From a checkpoint of a small transformer trained on Wikipedia.
Size: 12 layers, 3 heads of 128, MLP 1024 SwiGLU.
Architecture: LayerNorm before each block, untied embeddings.
Each number is 128 + 32 x the weight over its row's rms, rounded and kept within 0 to 255. Layers, rows and columns count from 0. Numbers have three digits each. The size before them is the row's rms in percent of the matrix's.

# down: layer 3 MLP down (transposed), 1024x384, rms 0.073, rows 104-149, columns 0-95
# gate: layer 3 MLP gate, 1024x384, rms 0.0771, rows 105-150, columns 0-95
# up: layer 3 MLP up, 1024x384, rms 0.0776, rows 105-150, columns 0-95
down104 098:143175081118035130131171122037119039095118151133152126103118104093171148179166143058173131108140153013119192078143116081142141168129149108104143151172162081131074065122149104090074145126120205156153134162122164140099117155109132073119081134137112106119101080138091127133113117178152125146
gate105 099:125185136198089202205158146095129169125100133128174102121159102212174095171140140134132128121214113119101138137104067111113138080159149124128125118065138101067113089138118143113196111163126107093141115146135155174139109111125150138112144129154144098129099152113121156185118095092124156146
up105 104:128138129118117063117144113092127064136114138115130130209097160111074165148067129093051097062140126164174090117171135130162111182128082142115120130138090137200114142125176077121080122096121106127180118088069084088126156138136107121083072129096115179119137107150115121099161137117139148105
down105 102:151113119108147093139106100127127123129121141167089132140109111108167167097130124166122125120045091049140048135156143162147138193087110214098143172147128116151098163094157119107152165105164109145115071126098121149147115120119082117089104179076127198116106200088137132102130105139120089115
gate106 101:108147129163115197106143126139145126102140086186146105108110175108097203108128162137116119101152118112127128151103084130078106173124177132138085153084137128127118156146098073122076111175053062192156166159128065177118113117087100137132206133164152141127101161123120147115102171159124048136
up106 103:142138104124109175132145131160077124131090130106102096163148081137147133186025114132095084142129102098163120105124149122160143131111080144105106089144103068119084131099112164104112084148113153078105089144111145126187160138152071137211092091100118158086166083149122157171159078078122142154
down106 094:204175116136085132105087167160172219077112097147116113087110110088109096084125100124111132125169105202089127116131106149119097134153155168121108169106103100137119154133118133127150150134114045174181143202136112144102117139146141145104181148162182127084084131110144119105101130107072087075
gate107 110:091122114181119167098125124153152150091146114116104175102149114123167131153145111135098081126087196072112095107153105076163145136155161148175152066119100138088138157211135122156133142139140158129170113110146176091160128115093122144133152207123143206147130172125131131109193168139106107119
up107 078:159133134107123090148127132150131150200067156195118147167115116131080133125117108114150139078213091141158228125140148115103127111108131106105094130160121116139127112107131154086119104105093030130121175131139134156157161130153092150106099074133120105115146110136155095182034092135083140140
down107 089:149112130183133143087147137143153176082153089096111103115192134131136127184152104136109111145086130095122107120153153104169124158186152110159129081100115162092126154200131120169125121111104155168146078140124141111139127122113133157127184212108129228134109184159094133090131186152131158110
gate108 095:057123146164125128129151138137172084210119169064159145130136141179095123125104133112099092132140157077126164139185137115190130145142118111107179115143129099135190084137160170178193188167182142098164134118032145087127149137104145074140068052086138138095097134130104113177118170114152139116
up108 103:110175097149140170169121172098131092166136126138125255131137131137145128064152121145128122141149099128177098132068176134149119120088148100145194105105162108112102059153108168106162100095163117101169101053107093152107095167114094148118156100097123102145069157102089157119113136134185150173
down108 097:162128118102073143142119120133111134096089128164111072061071162078136170135098139141086145104094123194126132150143108134098123087143182165148107155123092134166078123107150089115134151168089157142049109168156178127159098117153135135083162182118123121118165191111162159119167145194099162092
gate109 101:143129132138139091127104123117113178170060161121104139109094120104124079124194114137178170054169137156163102147112111091113108124152161114126153188148197163052141126137105162157164099102104105093125149168130173112140100159138107091168124110100126090108084114137128113167143117133133137168
up109 095:119114114116134107113142104114098093083200136179172099180180171167157151143170110125142119114138159148177142129157171153110094079099096104169111058106119078146176125137197138110164153115103115151090090105093159129127129116109127115125123109150182127189086140081120129172116137127106114073
down109 102:160100111143190132105138088185129169123190044114176141135145162107101151094127138130122112138094172126083120159146164128092171076175104128192149144135091144104118140123068098114128082121118085155100089150176133137123112121126137062077101069121106178112128095065173144135120133121150146132
gate110 104:106137074114109122148074140077084103107116131149157081165174206159155039116122074133119138161128114117099187127126163143104138138128131074196105131143127148169115115162146095089103143110123150108060220168078166143125106116145109187127132140175128110119109156125081151085169136084162089137
up110 100:166125109135109104105172100110077139099098113110080102136151127154144108086146104162136169139123122152189146191132147104082176071152095102126122103116180161133114169103106093080164156151134132118118090170093025137157165079129115088170105163126161131136155086149159141143129145148153113214
down110 097:099088119081167146114125187160141099112085079161158110122121169111110145145148096146121141141124141124126152117081170133121097178126113125144109123139116114123154095220142114124088162096146192114131194164137145122164059127175109200099119120116078045114106114125104183041140133171180139145
gate111 106:166137114115137164133164174129160161167105144140157088092065165176129189110132159165125163151163097122139082144154085064116093109091154083096114132128146166153105110154162158143124124136199187088111169146149144124181164097097122144161113107130131107082149099174136131096140147159141121107
up111 105:174121122108201194133135112134157187192145130134094134090108145076103087099142192089070118138111061075132141118169121096112138148096175074067102073129107121128104155112179131094131136091150183140103116036145108158157107131105163155126115099128068096132109150141200097114161136114151097077
down111 101:147151137056120125168123161119154130128220145101145118136145139139102113086106156143138133065113111148148130203106157127145100166204175161125108086168083108081105190100123083137176053137202064143093129181158049130127118094117186125116132106115147084059130118086152103064073139096144149086
gate112 097:077160141145103103136211125128126147127129125116124122144132115150115116185127114137090142118174109165157087130113119161144098141105125070112123087133152173038171130184162181121121117134119104129128124070119150181100166080135167149156146105169134140157146139112095126136132145119112059156
up112 099:162065138131177144101149130114187148097121113166182155114146132100131159066106151086047175101131151046127127076124150107109109075134179160169115231155120137139111142099138099110148095130157134094122156124141134142096131129107090127145083113179111162063187143122143131095115166105154148095
down112 104:152113119082095128100114160088086160138171077112128117082121151120102108121120132138118141166173175099121088076101158115123207105111120119111104112203106120141128146118128087144113128158167148139148109093122147131137120124102146129142076183130170159124124161133161069171158100098135131171
gate113 096:114102143098181150156122158156146198144146149135108147150180113103117089177101034139067114113144142145067143121087151101059120148197161135156149081147142131058100117095168156117171145112103178128108158095105144123151135086166153128132151134147081148107129119092117134113057110095118092124
up113 091:087097160127131126090092161164121130196098134139127107153147137093092121156109144067109085097159136169147141171147151104098076116168086173108055103113140130137145102115134194194153094086085193112028143053149164108130098118051139155104130107125135163135100142095110125110151078052152101103
down113 104:087137175089077148111087195115134150121087134121170137156157156079145159125149153132116113109132158134173132114111137165133051134107113130161105130147178134163150104120102095125135148147126156195158082146180141109048125137117111073143110126141198153136100142134128147147104136100122130125
gate114 106:058140135136152140165131165174130134153123095132135079147144116117122131109139153083162124159172050125100047083102021116133132156150148127162078130082110123140130094143156156116100164163138168182081155082122137143085142137106132100124126166123147096177129125072106119113145190105157130089
up114 103:131137115147156140124088120073115172100130208126108176116149175172120044142089095151114096043099176120119136211141183120109124078114122121123140178117165149106057088179126153177158126130170086091092124104125106114194126135095127119155148091145096113128172128145168177118139089189135126170
down114 102:101084062113159114081103097098103136124156173169170091107154168125081130119116128096152116054072216084094075183150139129084149149108110147121152141097121152150120142119128134097179150171124169123122071118116094163175097124098116166137171112158118129108126202167136166169100123204184174146
gate115 091:106204136113142146113094189088153171224090136119124123097145129138076102094157098121143150101156094131112122123077118128141132181166111148166096135234126133152070106142166189146107140111130114128051193112089134109089110109138126146061086146159114124140119107113136142158116150165111119106
up115 096:080159134130146156124145147094113096133089101145183145123147123130075135127158142080140138167121136101047176098072069141090149101131119174085090167137128117167107100117174127124121147141184163131114202121128169086075097129103143083190169095162108133138103105059143171112098138138134100123
down115 101:078056134192090123109112187168103118087095120117092059119122134200116077107083142153109162106124144127124125156153111146129098116122193121054098079095149104023118132098132156183080158124173139116106153122119117166201119124162121084151085157166156151154136174095097135114123117087111097119
gate116 101:082137140104106216083127143173140174120137132136140149091113115096149118115162157097196097120092140152122161139141088119116097089166118144095139106112127125155108075199137136214145129124138149111146097165097119153103078120107072146155129134125114144102139127143137158140116075178088115190
up116 093:107100157159140089085106128084021101099168107109133136143143182064104120169117131139138121190188191137139197132084121129096141143156150160152156122093162118129102144148194136094128115138159148159123093132107151096057115181087084129195097166105119171127101132065095139131104163130129093105
down116 103:095137168105131185084123164174136155109123114137149185086147116108187198124124120099143137113104119158142144122139124136119095101185122158106131111106118127148157100175109061224160128135140156128168100136122158153102115108129091153139074092119160164075123158158105130136133125142128146187
gate117 095:147172095147124156163139119203110119168164100108149143169164111235172098086125196161145072119094127102123130177181156087167124160122158146111125099116098212119159132109115063103143149134093150094128179133121051137144118124146076075144111125062104156121163100110122123062148149121141115161
up117 093:125108135068140125157131127121112158161147105109139062143165142092160165186126135189065116103164175135133186134144141165166126114145135092126116115133132113111110160145148131056152234116105126115100112114160114125143182160151129133132215191129127133123143178115230111175150107105168114117
down117 100:130137202106141118134152085150073155215146151115125096157155158167196119095130098117161151126136116066083147164147123117137142117106158161135144117119112121095139094186129162088112145176135100118078160114135175104075085111115104099229174140129108083048119139136147136113115130116117180162
gate118 098:108097083074118120123148088156140137159111151153145191059127094100111104122106117112148180107124084123177093171192115130136126135113093188125167094152155101111092111096113109187157121056128086137178126160146139121109159110119129152176162145092158145175167174101110094105109073117183156157
up118 096:100129075070130149091122079105107158092112161136123115095164136112146136117141097106142154178080114110163138140092142110095172161117171135069155111209130073184150138106127149110093115117095087124164090161148145115107126129168154127152092132056103156194179087115127108116077136169191123134
down118 103:128128157105166120118143122108184166119113180147100166184104157149115139125097161122101147105110089143133130143153122141160189126141120150099126135200145130089124119092160141176169118138151168119164139155113086127163078074176118124077174153151118117091122149220112134172125095087209121132
gate119 112:099129129169114134125191140139123083092119168075125083138136094057112158152149118123123103143161125122107066168145168082123221159142101088109091120150124098112127110120146174144085149134142165139133157130092101157190127140128125129129128140158104109095110129091080056104121167083113065081
up119 118:146127143128094085138134137100158126124155158139101160151141130128173147120138050125144133119113130111131120116241080117159091131135133144116079094085069115128127151102134172123086143077119126107144140174122153090171095118157182145084127120149043113152092146084147063126231153185138120119
down119 109:170069112104153132145122090157115093083152121138074080108156112121137107186024126123100178159120100144165097119127180138109120101177125143112125165090066150128162135119053160116131210065162059119114093144079109103107093111113131123114089106080064105100174132126171108164164153194142135092
gate120 100:087119138158212147165059121118149157131109123087094090152117157148127171078095101096105092219136137071110160152115131124081090136111117115129140136159208191146113068098154170148150161123151081107157094200112184125151141157105133173111151096116088145124141120141046141120107079121108141191
up120 104:093143154131074152182146150100153103151079156136161107191143121134119132112161078177164123119139156110103121146135136131055142117122104085077077068212185121147088073154161179146173108187135102089140150166089134132101165133094117128206154092164118133124176072143169109180116097154033134188
down120 092:113132101118113125114165135153128118123150148122115145126072122106122090130140099094104099114093148176127112067175162091215138060106150180154133161089115119119170116134091134124089132139073136128138101122108131107158172118135120196114134141174160189201109152184165121139088159143110118127
gate121 106:027082078094122136122108127076130141156124130102106129151071174159180093114190135114175185123096175135133111080148143097105119073120113138128091130091125121075120134115103110117136105089115123185147161176120094059176132189098138181118178163150173062148026090137135127104103107099107050079
up121 103:110142146151091096076116116113131168133118135091191147201084165118132142149195134118141112101100128146124152136150079114089121131163091081137193121142112078135166118098173140106152139085193149140129137142102205125116123107155091114158162142111150117131096084100151102067122139097119073144
down121 103:064078090122107090130092120094156122110194138161091133122128165089097146141146104115163191083124111106210130050142082130131121094059119165148117103165096125127120165075116120112106194097118093139153144171132068133121099201133143158133127125180163080132082142127159149105125077113115116095
gate122 098:098103121128087119210125084159120120108134173123154153168157126110161163133175189079135125110111130147087143065072100140141143119092129135154126098090068171194155099195130096039107109141117110089108126133146160111172118160112151117131145178092140100128135101152104193104204134127190144155
up122 094:107069172153113158187080128071148170206115144142110153123110126159155050088111118162132094106123147143141150153130087088142116100101176190098111096138110149094084190118091123137162205194104136091134108054132134182106171060144097107189168108124155088136140109179148147114144166100107107077
down122 100:096155138163119099049187105083077083107107116105164103128076115073164099121144175129108192115114153110075092113171150112113115173133170133051097147133138145159165161100110128111118108125139076139158146170164149074121133115080117104121184151131135115110091144092097133116147147143138135099
gate123 089:165148135108121101080074127069100103150135141122094110112143112084147119145112111111085132144187136181114132130140066040159099119111180088132123142113133097098095186126102109085091144111045117103171156084100101147076160133162143094186163115141164120130090141100113112144121139102085107161
up123 098:124158105126077139151125216186081138127100108115129177110116139107118148135107156139143112144112101199124178127077088112180141170153108155180116134149112121148125155158139107158105079114129144118133168129162101099143065117078109121154140211132121059155071131114119128127071098119128143089
down123 108:084124167094108111145098138075128176167103146146131159109130117085169114103179156137161126135130133164118190134086103156179123169126165162145163150100139136159173102191149118160079130091133026172113117104078091132112137103088152114111172145124134101138079100094105081153086161160147173081
gate124 107:170124130166154104151106143105139143171130094184086150131062161153071078138101080135188152117139045144133108204090082148139102139071183091140177173189148153132108110110141165161165097151119099130162154146116146160182137134092177125191157139121076105160164129097146112113110096138123131138
up124 095:168075103157138136099127108118200143154106054122122124091120148144129143166147094095182151118151101126112109194165095146131146134110127140116251157214135161130157102137146134156133084127117164187193150138089154107198143097073138142100108116105132080138073142068128102129145143122126150181
down124 101:132103141139057136136162125120114109094114110061153097130171111143157137110104146183056095129091201137142125092190143103086174116150075143113095037104077118126137176094122069122121129121149150107078129146150137123125089104146137141093064138130152119134115116165129133113151162062105134138
gate125 097:081183138099164126125122141109086133172125090109083117137109209095168144094129133164192143166121122186096118075135133186153188157119148120167139059178118096071151135100183129131133128136156160084109119061119127136123170161120126091113110139110163173101076109091126098151094245168148102063
up125 097:120120138109141126121138207161086109142131189129089116117100160093121157137117125177186077142131137075119118152165165151197124163127156083131133140073130097116109150147077083138101124144128072167173144117104091081120124124116196097125123139123144119094090110132080138122114148190110113149
down125 095:105173164108141104143131058130135107172185113170150096199095154069139160136164164090111082088170175129119082137114100109119133136133131166086140117121155148106212111075132167158120133189089105123120112167126167127118128129076159124156152159136131132182110059113120093065124068157148147143
gate126 096:084127076127156147119113172142134156133062124102171134112117173097153124156140142103127129170083091104166142035120128150144157109153153119115074072111192148135138106118092122119155083114143097036141105107050112134116130100099106108178152131124118124117181136146079131132121181090142125121
up126 093:090143130130146120127143110144153132104136070102085126114117143105136145173156195107185118165104073116109161096139113096135162087213089116137121050109140155121103151038133156103147160148137119116121026088080109057119107114073146138159105137138116143138140121099111147147119107139205073153
down126 099:144156131161083132091123079136141100173187109173130107141121149117126134152149187103120098136113134100158140097167163139081097148183110085172163118133169163068194139081160142131097052105125162100191112134104131134113073103144111123133132111146150146165157144134111197117169201139106082145
gate127 100:085117128089086191084147108146095142138146181096064151152089085120091129150072129142095154123170143072174155134154179141114222138132117140105080118090124143182092085155087120128137083128068129167128108078153142135059102160216137124122091160088122098180114123184105098190143164146113167072
up127 093:117211140095134091108103074132142067119116129096042164126179118080106140099184148125177096121130173126190144140152102155105107119113116136102108128128135141148132113193094192078201151109177155128108136190191086077100100120109146149130092152059164180122100159125153157108125121086132143139
down127 100:112120172163079212103136042125145127062101092106092149141067075112057108155089109093108098133095183131165168127123159098074123140130158143126053157119200155185140081159082143163163120114173117153154120157130105078092121113152152154092085164146153156179117119217105140118107161116116205147
gate128 099:140095129092166143104155112109133105166176186121165083142163141123186093149134142073189101166139145121132147083111061091159159119197066100129133119063100115149147064185106083078147144120160061137192114181128162048107088119148139133083122150112137079087066106154130137113150121099126118132
up128 103:135079127077153165169128133152138101110100173187145075130096156145150106168169149146150122140110140129153123176130072163106122090138107113128109136082138117121108095167129151150128091087147106109129103112165146083139138160123159128101080129051140151094077163088135157192139192174126128176
down128 102:105113147117183187127161148081111135162108115146120171138116143174131110114120114130137115153175078089118109213142169156171171116155165118105140138136148157156117129117210104150114118105187161091100140120133108130103119148127118119173117098120127142087091119143111179142129121114073120120
gate129 096:152129135114107142147117093123090153168144061133091120155116127191088119106099162131070106179149107093136185161094134160120107108112117160117049102070130095117113130098135160118180140051164110120146133163176126124108133143141104091139120055164114124097135162124119144103139114074102108109
up129 096:102106098166111153134083098090161057141079112075074105114115166188116149138118157100171133165172092153174139152094118164164119088162128110170160147107104128131164149093201113116142104129110100158147125094203154146147101108117147140081100166067120150146153175183156225141102144063099180078
down129 097:092123111103118114139093090158075105105067100101084178164134095071175165127105115110112134102128140145139139130165162182140121126127124116093163119138142160117115112175125125164173098129115104115104101117134164113110121057108127120140097156173117156211073100077124109159155168157115174146
gate130 107:104172085122159128138134098158079090135193136141121136062107099133141086114158065135101140103099094131159180145168131113198182139150142131167083120059130136153077124105120088068161202166149094082122088154091050127193151113152122107129091166118152091119170149126147124107118146108137162120
up130 100:138136081156104135104121121149191150135150179142181098109192145147103137124122152170095141135136144161118116073157171124086108160115141099112122170190152159077127117114100165140091104095104140092135157105141222115101121132203123155124110134070123101136094070144117114185104076113142140151
down130 100:170122198146094110091141142123147141083094101139124169102171093160130190205052191130123138159129154106090096079076148134100140139113135117138103168123130106092078099077175159146094042097123163161093149088083148115114080171089130094101151115177075127149048109158120124135137067147144115114
gate131 093:097140142059128128150164118130085124074184108123131156102112101100132143136125080133132131054150148160110106078157089187107117164144161116142126123161114101103200146176118095151083152130162096075169119107075112129082169078148156124128146100115071113157065126150050148127127097154081129096
up131 100:147142085133108129068122165146135122118173139152139129063116117092130130080123163104096150082152131136131137122158121165066129167119103107185098138172143188040155095120184102159119169159119131175131088090130118152138085127159112068057129096117177125118136147112091152129133188094103157078
down131 092:091151128104107192103146058102065156182133106103131077186165149097066093120120137160128115130110135130078173141092177100187098101093129136141143142157128134184152156098090163098140085141124136156131118183137126167158098173165092220175133159139150126132110173141162082166138115077139114135
gate132 094:098152125147114089165079157080102104204095069152102129164154074178100139078160128096156190124133137121134081120094180145105130097114066101141127088096073097139074129127098055163142146108116088120084128102139145158098132099134077122163126142172173098114102158229107108122116156131188136161
up132 101:106122084184141126080163174118112142146143183157143117143155122096159167120116131147116091068123161122151084080136094119172191077101129148147083123187140125194150125132103148101082142142085145162109106211115099063147179132157096113146098136108074119137102162104124125158143148108114121118
down132 101:169194121152132193164060101139094155148107109128111139109149165120141105148141180117154136105125125172119077161076120083101103097115104163161070088084104116099153150162132055124159102148132165093117113119152097096062074114157101150159076129122155094159118177174129123158124120119109110169
gate133 102:184093164120134089167124164084095183110163118161161118159150129134116107101095169105127146079054071089159107105148133156152130093103130137103147120089139124099115108116127139137151102143113041162079124185090079177114133093090083155080121161049064145163134102098148157117153102098122117112
up133 098:160089193164162098104164150091182146107164149141108138088133144129080099138125135107142134121087123116137117135185084131143153107134195155158088167136144107080156122091111153150089094191155112112121175198101061154144166084128138129078093108072066140159103147086145088126131129073108157161
down133 094:146070148142185193069153125151146069130154078160076125110115138108138165175177171099111141132182181084131141116120110138063102128153097090123093094132085057091096148102145108139128180097181187127122156104115148095134126138150115083120127150125062053122158152142107124100150144180115140165
gate134 117:144108092102115147102143138136143132113125127152126132157116094149133177084130176212139159155153145100089147193140141096119131115140121107082096081122123096088194102160103170140112113121095171087162116141135150051115122180164087083142108084105093154127090153100135127121128155131146088156
up134 118:125152168142148145149095145137075089150137136100143155087090144122123120136125107091084020122084115155117092137195113128060169143110128174193123136113125131096068209103132118094162131161125138097106164122113057181147150143100115089173131182136115139145150103147114145118129138086124162107
down134 098:128127087148083137107153132133195130095157154116068132161104077141108113087133110173174144055155116128112185154129112100137147172105170145119112125107108095084137174105144137116133029125134138113204081165134156124147081090205103136128160124116092141039106164076136135149094142144172077110
gate135 098:119166114185130095176144140129139107115182177119106086162125126111168113122136109149151084161132158112093102094143087046160099112086113101114130127151126105117126189128080084100119135130146200188118148074148143119149182142113150147109152119130130103164107130063108102139103147053090122119
up135 109:188161144150150165171158165131092172127160100078157126125179098090160091187125106056127139100135112131126108139133078143109166140150141127148144128101140127156124117154122164122135153209112094101154135140121170094079095156174135159115180043147123110117192093135159095161109113174199127142
down135 096:150103119138075159124039039079130066115081118117149111170085066163149152119143088108117145150114191127132168195096157106155100118101102103124111152140093133088111154087075144120130133154102127177041096093086125061147158129155131129179130107181138075127097136169111185142138131118079132188
gate136 114:094127181164145114114141097095193138131097086121073117128101110137120104065130115104117116086194117169134126155121106054140149135119099146076146157139154107138093137093077117103112117038081153090133138158140083072106129163130149181153117136165066114200096133109143140149086112098107102151
up136 104:117068113208180161107132129154145106155171137117167079068102116171093070182143115033108029113146161126067088187096155074141119135122137122112107131137130159128154099148031115067137175099092182063141096122102129106179125134102191142150104095151086194170094097114119113111129179079141137173
down136 105:135099101132129153093102159159088106134168133131142014080085178161124102123123121108220170171115126125112109102106179112115093139116099141183121106123120135113116110146105153108170088095147089120148121105156126134106129175082120122134171152103081213099104126103122142121156124137121133125
gate137 095:099124144143139124045067129152144143127100079090066143133115169185170118100124101120149129138142069089135113155095199108180134123159109160098172198136163097092113094111178113105189083167159168079194110134120124154130148122127142152112148112157174127171160146155103090116145103153171114085
up137 096:172164156142104117159122123114125173146097163182186099144122137090132120114143120152059146107164149144138108104100108135183122152087059109184099158138154172141152089119175172146159140104176124170112081119190139110158125114113157147131154059104112100113115124119139140126111123056130112112
down137 101:141105107125145089172102128133026139191106125101144116165150168095158129125186117061125115143114104136159056124132120172135137094103181111145117112099150134107074162120166166099121121130126127122184131114100145103139113123063112122130144132140106157211183147125141077144101089118224098108
gate138 095:071099094147166148096182139123165189167162123107158138121053086139108112123125184126101095132075069121155158102105141136143125145071088130146197138137137190118123166136129091081137149130054160147088103110110129106121082152132153220153175138134139102140100062121137138208089115116100125175
up138 101:155085182121120108101131124122105100136086117176141116109119184194121173126155118103141144115182162133094137144178111095137090152126125124149151157220123102128143197138148106121131107173136075118144138127143145119151143141141118206146101089189143126104102195159098142152121117153026147134
down138 107:193118170100079106085146111109070142079092138200160106157119138151089148093132089096118167105152184140077113116179159117120091123122131136137140155123132092130114147191094162119116090145091065192113120128161174111175158129075119181108144128201130104067108200150155137113166117133078155135
gate139 101:095056102046090097100162171190110150139083097179113145142101115121135113121107092177205169125154134144077108069126137149152132144153109071136178106145119136138113100107112136182180129114147153170156166171110120091106159101142076108124095109108128125092128066156184076132154154132154087184
up139 103:142134095189124124099119158076131138145176142104077075093166193127138148183160139127169063191147116140144135145181129123152169155118143149104146162094101155095108123104113144113124101062112117174118078087145057178122072121055134156100096132130133111129154148156141149152133130124142103118
down139 104:080105075102077109117134132156135219100110096132130172101045085131156124137144116088203154085093118138108121099125119137140126105152102111157110197176122126111116112143161105140164097137136114144136123076103164103096100204121146149123098155141128177094125095093176099097124099135106138082
gate140 144:163168052134082134113161161180153112119072104197156100137059104110171136118135103143162140082201115099059147118173142105086115147165113139162147140134091061171103163092091174101126169139107109110127125151077100143106104107144114145123115099121104105138070194180076117122228107143147090149
up140 143:166142146061048122015196141198167068117110086160169166116103097098201145076148118121185136075134109171117130100131120126126124103183133172099153127185116152148156179142134133082123091206129152102108088102119121089111103102136100150111152114084159168137139164172134145082172124158119117111
down140 105:133141060109054122127132160106163089106142139153181139121139118139118177171171105101198120101090122060093147146102131139112129112188111170148194105146130172125154188145180161128149081123116200111130155055124132150141090110154098100100163072097110122112129153069103090072150128136159130144
gate141 096:114122059095118111176070098102137121098131096180124135188123151107129127137133105144137117195128147148115087131153130096150100097064133122132139110117159064137139217119114117127144201101089114084091092119071180128101158115117122186172152200110094119194128153112091088115135130166105118153
up141 098:078103101094094153154158134146141098102142093150161111158110151145119151081124116102135132087160122089135161140103142140156053108095086112128121134063186123158090223129172105123143091149099092111084089118127144160179110155103096135165067136170145139140130111057193119107172149092130117130
down141 105:092099143128101194105145187115135145078169115168141138136188086136115110090116112079134076138100116088125074124127143179132070179134110104104101140067176161138079130136114156041093107128119137123155124118113103137165129153101092077110109129130142105046081092112119130098165147089164103139
gate142 095:186150124165126156137161096167144107122129124136130118111185157116146112107007097123112102107150133125068150136162097065167129184175103140071108116093115095116163108138080133164145149146110114142142066150085139153135135154095154127170097130169139129151132099161088148178200123172169126143
up142 097:174138111103103126103135121181141171143146092135112169120075146113186123109090105176077173086123129139146114161172162157110063126119142152083129131179153108093120087094123158175059125070057205097135116177140109171134111152121095174050157097068126033110154159070038098122116132099082101154
down142 105:064154178108167140117112185144127170129105100133136182183104085141150152148126216204081149115067145098126086101156164145084108029051184080153093097164138057175113151082125151117115113106120214169143155106192159122093079071126104108136133136130128105145132080109133119087115135096087166113
gate143 102:166156161164097135147075147139135078142126121146128141169074098134133132092150136141078159133185178128137062104117158077157108099084118153104139097103124149100145146145088131154146117123134187141119108124087167106159185239151148125170142143143162160116075125099075156125145140106140106151
up143 110:119190142018137111162118169154203134106110186111130118140130098081118086076131065075071078144097142084144185162171143101107125133059140113106091121161134131178130133105148178104160177117150154151137103127159139122153120151124165045090154139094084088078130082059133173102157172149101141129
down143 110:143197152146123163201078131140154134139143176114078183158154114032140081078149123126145094094135152086137073128137124145106103150096139097119121091124188145158177181103059124087127112163128129150101054145151128107163110130141131120132109129153112125109027173122132162171156108143167109154
gate144 103:158145197160132170152138117103151139214177130133115144164158145119140115127053104093128105127112133127155105093119081151104080098094071123130144089111164154199092118202133119147145111107114069107124118137117122086180114140124058146148143155147105157142137156094150131136187068083101096130
up144 094:152143132138143158080162139115132150070163149123115144115108162114120113208154147173170145151124064123132195149089175125083146188106130128130125164087096179110107156130168156157076151208119145167166086142085117148144125116109136085093124140146112128120125108153132086119058126158138119102
down144 097:100098199212109137136168112131148102193136113160123102116148127107137151140136102124179094090163118179132119154142101136142058132163036137120091117117118109206153141131136110169126065100137103186083110158144118145199108118159080111094163160129176161143142157126150132182139117125157146140
gate145 117:122114123137140115164173121181160073081116091118119118132100119137096120100138137122105109084122036118096111108130103135139077129094112110117110229156163133121085140140122127135106230130083125143159170123131141116105143083143138165110084112141099110176060130131204162147136147110162140126
up145 089:185146079124120188095109071114073231118095161133103152110138156114017093107129118163123072113165165095167158104144190155145117140195136165145098106111042109105151175143120083147086055160142160140169127151178111183166097164180120081154134117156125155131139111147100130142165097151082124132
down145 097:103130136156134115176153121167151071087097073124124129090099116165114130054132123175135107089068090100112132101153085114133095110086119038157080211132133121154109147115137134168114183126106129119156157111134150165139124045107164151117112129126135133139092123134143159202112139115143099131
gate146 095:106088136100144123121135081173120095154082137128112174158090088129138151130162118120129152145128172117154178137144108134133128148137095107133122062144153058106156129142069151069161157152115217207106109154042151114161151107120074137094076135067102120148085157134154182142135183160114129117
up146 089:079123119101064137131131176099142136151203126198162112105183121161085133092109082096103094111145104139102132163169139181176125110150170135113120136146104136154152126136105113129119118135104137105085140140142135131033115134145112171174157123118130132113203181083099169095145134132156145145
down146 098:133146123092112140106129123196089096162079097066169126111191151094142172108161100164121131136180112184111106132106223107068154171110173147140086097138046138116126137175104178147152213140163162066096089121075136091143131109184100143102170157145148085188152104105138122141173126100136155150
gate147 099:138098089124137191136175179089168100009083094168099174138127091096165134098159121141126080133168106120088153084127133150160071120136109166159154135091130145099142084133198145138069135068116142177136128115089139156078135138136171155174155127161077154147113112168119083124170140120078174109
up147 099:128160122101116102121138104163201102154090138068165086151185151179132109144096204053152089134140114069160183111133035115109080083122109115101121097153112130100140144125126118107131175164090126120123074110147114126129093149191124118138160160199197142116186114144141168155118115068110107086
down147 099:194126107110177179130164190092090130070129090150104132152061127095206134140183085170117145139154144099090138122131145137192130122123136168141136154081133154102092098097141147143125134146116176151116175146134151109113116109135105083142134160067073149132132109132143130138139132170133097125
gate148 121:132152123118064123101144107122104045107108149096119111117121145100146088152097150136118135113160110103113138181130144132118153122142116104120081107082149071097111094154094144107116121159130123116166183184107118088089134221129140114197106096129121109076059157124099116151125085112151160147
up148 119:065154166171171145106115104102131113087099154157119081090109141119124090135128148094118024123129101136102138137120080144152127155135138131166175099120124111150078097105140171152127169145140154109135162074138092121201092151098088100142169091170104143156104101167158178128113093165112122129
down148 099:142132134165163163121057107126080106102141132122104119110137151079120134113143182109081137133148170072099134174091174158175159068127165125186151108135108144094111084138097217111157150145187089107147100104119134105175128132117083192129121151134141116114153133130089124153069146064062142109
gate149 096:111114129153163114183119167129081100088100163151130107113156151104058132138094156145162159139146126109194065116106134147152119096087104168135121121060167142098175124168111110099228078128134052055123111090100059107104129130105099074148127163125211136102129182130124064114095131134106195085
up149 101:139163108112105098174165122167124113169133183116152130105103100174124181143089205156126116123028135151113134115127157195155125102105162149159145069133101113112204133146059095083119174044187132161122138111161091128166153097125135094097129135077112141130111118097134084090135104119144131117
down149 099:100100073133109140127079144104189134153152104139123106062156176110172120143145101096110174174146170174107107164129122052231152155149093150086121121078117137146059124122129104163085155086072188112140106124082102104177142099125115150127149138147194122122137177172190169122109117098140081174
gate150 099:195185125127090184188135118150148107138183126122138085079088070127102140079155124073162059097094164152184111154098137173185145151141107158154154143110119135204155065200104094102115152145141159131106145152150101115083134114128166083082101140053116115152146087129186130076125117069109063153
up150 102:132095122165155113204212150131077120152137148119140043131147131154128120176158138079144114125178131135115100158112153172139182143124032153161152143144108092127162115141155099101071046145126070103118102177133121114199118091164108134143125154074083107175076123151147136132181136105104139167